python train.py --d_model=192 --n_head=6 --n_kv_head=6 --head_dim=32 --vocab_size=766 --norm="rmsnorm" --attn_scale=0.177 --bias="none" --parallel_block=false --init="uniform" --init_std_o=0.0107 --schedule="wsd" --doc_mask=true --steps=10340 --dataset="wikipedia_en"
Each number is 128 + 24 x the weight over its row's rms, rounded and kept within 0 to 255. Layers, rows and columns count from 0. Numbers have three digits each. The size before them is the row's rms in percent of the matrix's.

# layer 2 MLP gate, 512x192, rms 0.0621, rows 38-49, columns 0-191
096:108150115147129114080107106141113158122113117108126120132165137095139148133162156133139085113145130157082157128146149130060102160106104126124112170100089117088134125136109116103159130163097135188124125117135162127120142117119158104168087149157094116089157107157111141112140119135126129107142155160108141154127147120145163070144136135175120136133164115124135129094099172135171149142120129141131146146160124118084109110188151130154132091137123107098120161120139131113104117129181114157152177166142095163123133103116141084130122131128118124135124148132168160153125144147173166103
114:114155124124136160148140142126160090145147121139173144112105096093122139130099114124101163115146123154171101122122108089105181123135093109112101165106140127096149157116147133151166134150157170116118173109084133103086153139113152115109125135180091099133102115171119134142122107136082182107086134096118072152146116108116126130107120125104104150120118105126087137098119136164107132125114102106135121116130148096134156136142075125163133102077153110101139153121128154130122164122112152135101158128162137176113126141118133081201133125127127108116172113159126140111148128145134147103
094:117175147133106105119165130145114112114134156125151138133135119125111119157141103096160141097136136125142122112121154119135155150160103130114099122141133113146127131118097124113133143178148131172122135105160090112124118111107117165107136129143121110089167091128165108130104095138119157133090113079117121149119120107158102136144102121157078136081122099207131128114145127131127140161135137146137184112097134172089131133162095142162123103133143158174117173141152175128131134140139150147123168075093103138165113164073127085152081138180106144117145162117112107117120150159144124141
102:102116089129144133115139163094073120138135116123157104125126163129101101099134151129115143133156126153099104143141115152101119137149127132097176105152149101130157084114148109148123153125110137125105150112116157102101090096090142141137115102117090173183104128124113134136106168150125176166116124123132153109107118107148137089125173110152120102130138153139125156101185163173114125133145119153135156144109142118108095122133151108153116108089129103147169120145134123115148110079126144133183161126091129140112121154149089165165148171152115154146102139121152191075113123124161107105
091:132132096107099137166172134171149118112093113123170169088174134117142085187136140108081075113175101119152142105169132100119121117107129115107138174102141141161093159119126076130103113114148135144118083137118152094135140101121144108119084114141151125097132096098097127106116121149137153163102162123144160143156144151135149094109132122120103132111164096120123151149144144151116121185118110110094154093133132111103140129150130141113145145124159170104131154112163140112119154088156102102133128159146103125121093174114155148112116123140075132121150127137142160097115102124110151124
099:157140178105144139102068089109121105138107091123157093073099117134101131115147081142143136123160156161130115097170166114075115122147106119118171139107136086103151111148082114111116141150144166171135157117136126126153126124132115142128100137097121147170093170105123184148128121127100159143135111149110123112168141138124122103108143147107118081154152137110152126109148148165136134120080107131124092099123157134098155120136123116114111109150136111128123124108166120104113107111129156116130145122114115122109129149123149060133146132095104173125132107155086112167137160106186133159
108:175137148098105130145115163153097135110107159147149156158143112139115115177142137112160135121128121120148116105171131091159093126135096150138073125113110128124090162136121131146111105107137098098159166127116115150158127121126096151140139090144114098088130123146125074112089119142158159130083113095096121138194139112123114155129108147086094134152144130157130156138149139116088135152171131158127166102116125179135127077145122134104101118142101115109132154093162143111149122155090128084096095119139116107142091111128119165105101123127105130125133127107111142121126172153093195129
082:141162151115128145097080116162103167119134146110079142147103111156132156127089051172185137146103139106125104140152159108071133151163136107135131147124116082116149169127115111155116094100139129109123116098148155098155136096139145099120135133158168127151132173134149153129146152151132142099115117171136132062125100091103142128121115160102078128124088126157112113144094105127172109108126143154171141134131144127142121148148132104117132145127108141127125177128114117112136177127129103088147119100095148114120138128111150129115142099116087107138084154147092160129160135114126116125
109:110127139137123167137139153134091155163165152112145142121126133095142148112129116130134110135133150143122125136115126151125143046103156170136163121122102169121158128132115166100124096162149168097086154134108093130156118139098142145126107134119130168135133097119172115149129175133177140109145131133122137158087123090090118169106094140108132135133097155089160110179153082109068112141131137145126141126116109104125102142140104111149161144118143127145178125115139141144144083120127128137142121140158159108156119098111153157118117139103159093158131097076123131096153081098131160173
095:153141122069141158180101148141182095149130159134117124179100124118108114110137143122154157128116084130112156144143135094119127113119130133063108138151156122119149165110139164101149136087149157123136163164100091127148127135149122126135163112154111134135135149138130154176101182145178162129111184126141142111164114120120126119095166142108137148138131156141109147107145090145151154198146155151105142089164117133139160127114110114156120155166140120101137119125133132119133090111135130104123110128132127081125101086126139126115119121143174127114097127170121161146117158140127186149
103:125112083120121130143154109112133162158181123090115167160073118150121148161099131114106136171090156155089121147097087127130177138143110153077163130129161144149071132134131153106152086140140088148127135104151117170122084133116158139156099126139124101177119105156106168139159113115132107137133110154141088089124128128121109088158149163090117119162093124128129112136119168102148122150111108152140101110164122160170123101112121087126127125147097133139137155119121159114118144142099125086141128157128146101118102129166107112142131139121098104145119099100134132106119183098115106129
096:137112148147178130133119137138136157166134114114117123174130092128087146139156083129092143127078087117094174106187137099089143134108120149100139127101164159146150116119145140123123146147143112123135177176152126153121088118151136139127099128101145161081117109143145095148127134120110134114101170150100141104110091149135147126162108079121125135124147157102097078104137105099134115115159134155135145130148130139106124137136165142114111131135096073133129137144151137149153132121142129106105139137141111093134100159154159123102132100132149182106172127137164100122083180128070099128
# layer 2 MLP up, 512x192, rms 0.0604, rows 38-48, columns 0-191
101:089156098148110126189135165127113181111161117123121138149114102161125154106103113145108141114118141108111112168103126150174159124102143094162160161135118109164135142121123168102115113138120116114147124119150129155119121096116135152147119139129102128134130149184125134116121137111142088126126132138142168114144158165108098131130113157114143094138095173161104094135136101095108138065164129167121122134138145159142123152101101096108111085079092156165101137144108153143093122124134134079097115129172114128139123085173142133108114112150129126091084178155133097144105120144145164146
112:124164106123121144168119165116186125091119126134147147130082127139146132100093091097117134145143129150221091110114128112107148094137115112112128159147134112100146168128135166141148110152127148125156192130091136110092157123110129120120130131148123110153138136154127142127104108137122148122100121065139085121165113125116074149137154125108078128133154126120101112149148118142098131138094099081146104151162132108149139160145093143148120083146150149099126162131096145105117148119123154172141167126166155149127122139122111077178135147120124104107125139179116133123155097124147124116
094:138117134095136141126115105101113119088138152098100146151107142124126150141120151129111076161139160132104132151115129139138131155107114175103157147108148103134108147122146133112114114115092116145101128136081124137129168154139126182126150104099100140081128157140174143098133166102140125104165159131150174125076157129118170166113110160138177088138094118092109121122148114100170152164148152152147120091169096155181102154131145138128123140118123094077135120150113076150167161150125137099160097107139156137094106148178125111139161128119105123126139130129099150153147110129124114098
102:158103165130121116154109093143119117136091149149082055121148110194095115117149097191132116102104135083138100133127133108118124158131084070178161135113107160179127139090112116113141119079145118153160104141157135123084130158132138099138139152083129099157099153115138112141138128098108121102156133126096127132111099128148151127130117116124145146113116097107122123122119103148178160124158108136135132104179108127152144141137121135098120158126136154120127121106179175154132148133128178090121110113155176155129139111130109123142149113118144130144166153119144111172134130128112098133
091:151170101091110114167144139145186142121125089134120165112135165103115108157139137121072111145192138120114148123149144112119131091114121124068137153138124132153092128130127101146092089154132146135124092139101111139115136084105133095120077110121140137120115123107134156109123116152141102121107131103108134140143165117148148147130122127108072105167147114114156128147168155128124102138104146120127108096164114113112141154116140175104111126145184126127132145077176109087103146083180137147151105102149118113125133159092155145147093136109098133126073129129116125136149083124101160149
102:144129167126128143110110134109109091145140120139143143162117115101094150112129140139117180102105147121148129119134092109065139084101172122097138101138114177133182131133115109163137092113143135134142156126121111117115093151152121120111112150163104134136110170078115121190150102130108171120153113107112124155136092166131135141117097166124142117117107128156124172116075134100102137133118126146142102134127127115116131120179172113114088119133180114093130153141152106116134117182097167114107181100055115165123134103120152104148121136090106145094143132113116132120146153138131123134
109:152161102129195118116136152147099156171127097127119148113128160113114117161121122132105111155146108111107132123149102179125090139125170125149162161138146123125140076155130117196112122125159132130102092146115149094139117182112136106158151130137141131139114115170134174098143119115145102147116171118164108109141136153109094131150138089073155113092143117147132082137140090130122118113126174145134139151201151122092112113129109136122140133131149122118151156079090102134135137161142123127117139108088112102107158117124137134134066152119137113157119115105104165096119145137161104104
087:133134151122137131116132123174136159152112138134112132104129104142116111158104103130122143091106158134160118128158105128119126132140129113177140178109089113143119097141119123162119107088132159088110127080132177107103174107136098074152128127164130117111132116121120144181130107166107151118129140153148141076139163092112149116083106125148092177100121062161137131149140106081107097086159132143145134104119141137111108150172151115137148130123139082143127172130128131118131151135175114093058130128137127159128152126116119149089112124167127111144117137150109173137161166132109114125
103:112057114140138106118139106085141127143093095156123136118108088172114107138157100138097118132126112128118156113136103135128097121131125108162133118093114152162095106146149084128168124116147113154150085110095158118149167176075100126148099126135104131130143120123114112129142106114120112119158104164125067120201111111142114140159171123175098120138140120067154143108134138173123119105130111144116122144153097106136157158125101107136110117137131171157107093124105096181115115147155163130131100143138108166107146163151140141152172129098152113114094141145114129152143108124134126149
097:127099132172150115090141128139126140098136160117110123126133131180150114158147089110125084127133158158148121125115122171061136113146116104140137089097126153187126112112155105147098135148142130091094095165114149093143179089079163134108139099120144138134122073115133135115174140132121106133142122110145096096144154114112099145103108070135104135128117137095153105115121134093108139093154155141127130176102110120146117159138125137119135160097147118125134151109104143144154137108149152150163096142091139184127172113135110151109147131151100127146112141141130061115157109155134115099
109:172114128143159133142109145180155145140128143095122120112103101128108118098146145133140126141123123111115114139134132128139198102166137128101124094131110136165131106172148111106150140098151182143168114160155116162109122142139128145136104114115128128133109160093099132120166146121106117112127121163120167112188101151093122115096127135098072118153124141144166157150136135120126131112103119134158086145121153168124188098103099169120104064143105140145141133132126130096109135164150140102174086123108149125139150090123124143161140154099150142132108151097116123081069135124141116170
# layer 2 MLP down (transposed), 512x192, rms 0.0538, rows 38-48, columns 0-191
099:150110152111115161152159110117098097119082099147106123112102118170076116121111120135146129151074117089183158142157128159146132172143138115104128127140121117124167122131145095110131158107141108151149164091128139123171136119141099158130164123083131188118155143088136120128148104092137106117167143140112164128112123115088153132113103142110138149124171121117141092160090133087150135094110092182117128123135092117128123139098101092134128106076158104116105109116090131110138132133079141122113093138098089139148119104165134143095133106124093120098146156177123127094107135114133133136
107:168146143101124090172075127144115171094117176127138116139098145168129144121102131097146114131147148142131129162132141126116107107130162146147144124131117130141142104109126191127143092132114116106168172093125125141163142119183066135126157140107138139142125142110156131133119153096154135143155133147135119094159134122226122114170126107156123102115117170137168125138152139084163109131115109104114112146159126133126113131076155153133118138177106147134123079123099128084128114126160159152140137127147126133131083154134104134109172106124160119068132135119112141125106142150140110138
096:158155118132115112108108099156084136118140130112107126117126058128127135128115152139121118108128130173099105168131182141131145133132105146163143114092170131126138126113133075098165116114128088137099153113090105164150137101159155126159144109147132118139112146116151149131165115176119116172163140117157116122133168105070144136159157114130124180135130170122121123118126135134120166092118158135130159103138124136115153145132133127132135107057138142157178084098131099187150089142142108169160128115123139131087115126144144135143111086170123144124111093104134161116136166108131116156
103:158145102130127103129091115148120138112124121134075114137149130137107138147126144182103153133131168140084131129121146157128118105143092131165117138111076106138154095188100122140141147174121150133107100119091153177101115105139111157122159159071127153108101133135151095179134146118093126129160164092101142145109077146125196127121130112121121128114116125136140123108109142140146134125108148150112136141105135171073135133083139138122104138085150144179160122161137147174143144140142149143133137124112140111101147163140113116095190108125117154088114131124136190142117128106147125113
093:133150132137144132104040163105125164092166122101098117136118127127180129107125145092118107184113126178122126136125142120142084139150142117156135129131125176138124147155113147142109102167135146125124117112145153084109164148123139097137099153179137108114129107141146139106162128129134107110109107167132124152113119091167109101146150100145093070125093107110142126119149119155105120118118157117153126127202159130106120123124179149179129129183156127136160137166157146122128122147118124118155162153105148132086135182099109142156107154121130120144095137109142153120130153132135098128
100:089107115143112111116096115156105112141129116125162122135108089129162135133161092116117089096165145133135121142191123169120106101093105113157110147156093123095175118137078142123134144157127144152106119167136117073117126123107116122119137135122128157126113149128106145130126115176081163161123127132127120107198113145179150143141089141139131095108168131152130173107125131137089154164116091135142136170088139128112119138123119146104087132140099113130135148129147091129066088157177115147111109115127099160126120142140151113115147099096159121092149086125136124113108124144142157171
110:131113132122151134143057191129129112147117110140145127085143160160134146124171123163133118100168138124115144105117122152103135092115123146134174093139151127157148112139153120130106133167162117109146084065097143175128090138137103179121113137114107142122074101157123150115151131103125127135087122113119131150124147146218144134116115140105126134106117164127151128109081151114135135108112150134116114141129106110128119135135159154163114099143174080170143137149125146129128161132090172150108120145132100125147141105113108097167123094157118124085146093121136116144139111141167162121
086:145120128143170108156106106127142144096129091114112138121041130121117151119128128111146114212143152107103172154086173121090113209185147161181131090101109095151100144132134135145132150108130143106160112107094099143152171105107129154124154118144156201139165153127147150114111122108118111116101127153118142101150130130134116115126144126118143134148135115154150113104106136109130123075131111116164135140129152141109130153135143109166077111117107122115143094147103113115137143124136125121160093153105096105135145149168155114126122120094120151122106122148114148115113149129118144135
107:197139107088128123130145106114160077143118075105105132124141124162146132118108146093152129134123147106098165139108107102124120131151082108094103120142143080161129158106147108089112181112104116134111094118163117164125086116142115136121109126125127089153141144133093109123160152122093113126112158123125150122150167137120145144130140123174094162094114122129123109145142140119142095130105121114153109106106086179148095139099136121124167163101133156079114119111128136087109133115121181116125104101107103169131094157144177143136137170138098159145129107162100121161140125140130080112
099:102139141116096120143146106097139119136131121191108084139104117121145127146138104155158153089131173108125121147127137145140100137085152141123140111143106138166151139152130125131117096124133111130143111088119157105115124129123111125167162116104157157157100135135162161132126089128114118119164143152133191122144162155094202151102140121132147151126123148091176123127130128111120143084085163137103120141128119123151099151112129108155077121056133115175089121128112133153097135166156090102104151100097142091104112103126107121098158097116112128115140122092137132142121154126183099095
102:136120122077127131126129135123114139169163175121091148100127131112104080138124166135085118103159122179129153113144108137146152138126113121113160120144133112107058098178102144113098121087136112144153138121136114123103128081148078136139103127126151107120140111106130094121121151154112120166103135121161122123148188092151141152157141124124120116128113060162107134149120118117144110120086128121133117106136139151131156104089150144094133153167071147116134130078127133106146141112104135089144177157133134120152135111135150134109082111141105135167141088139098119109144197161119116135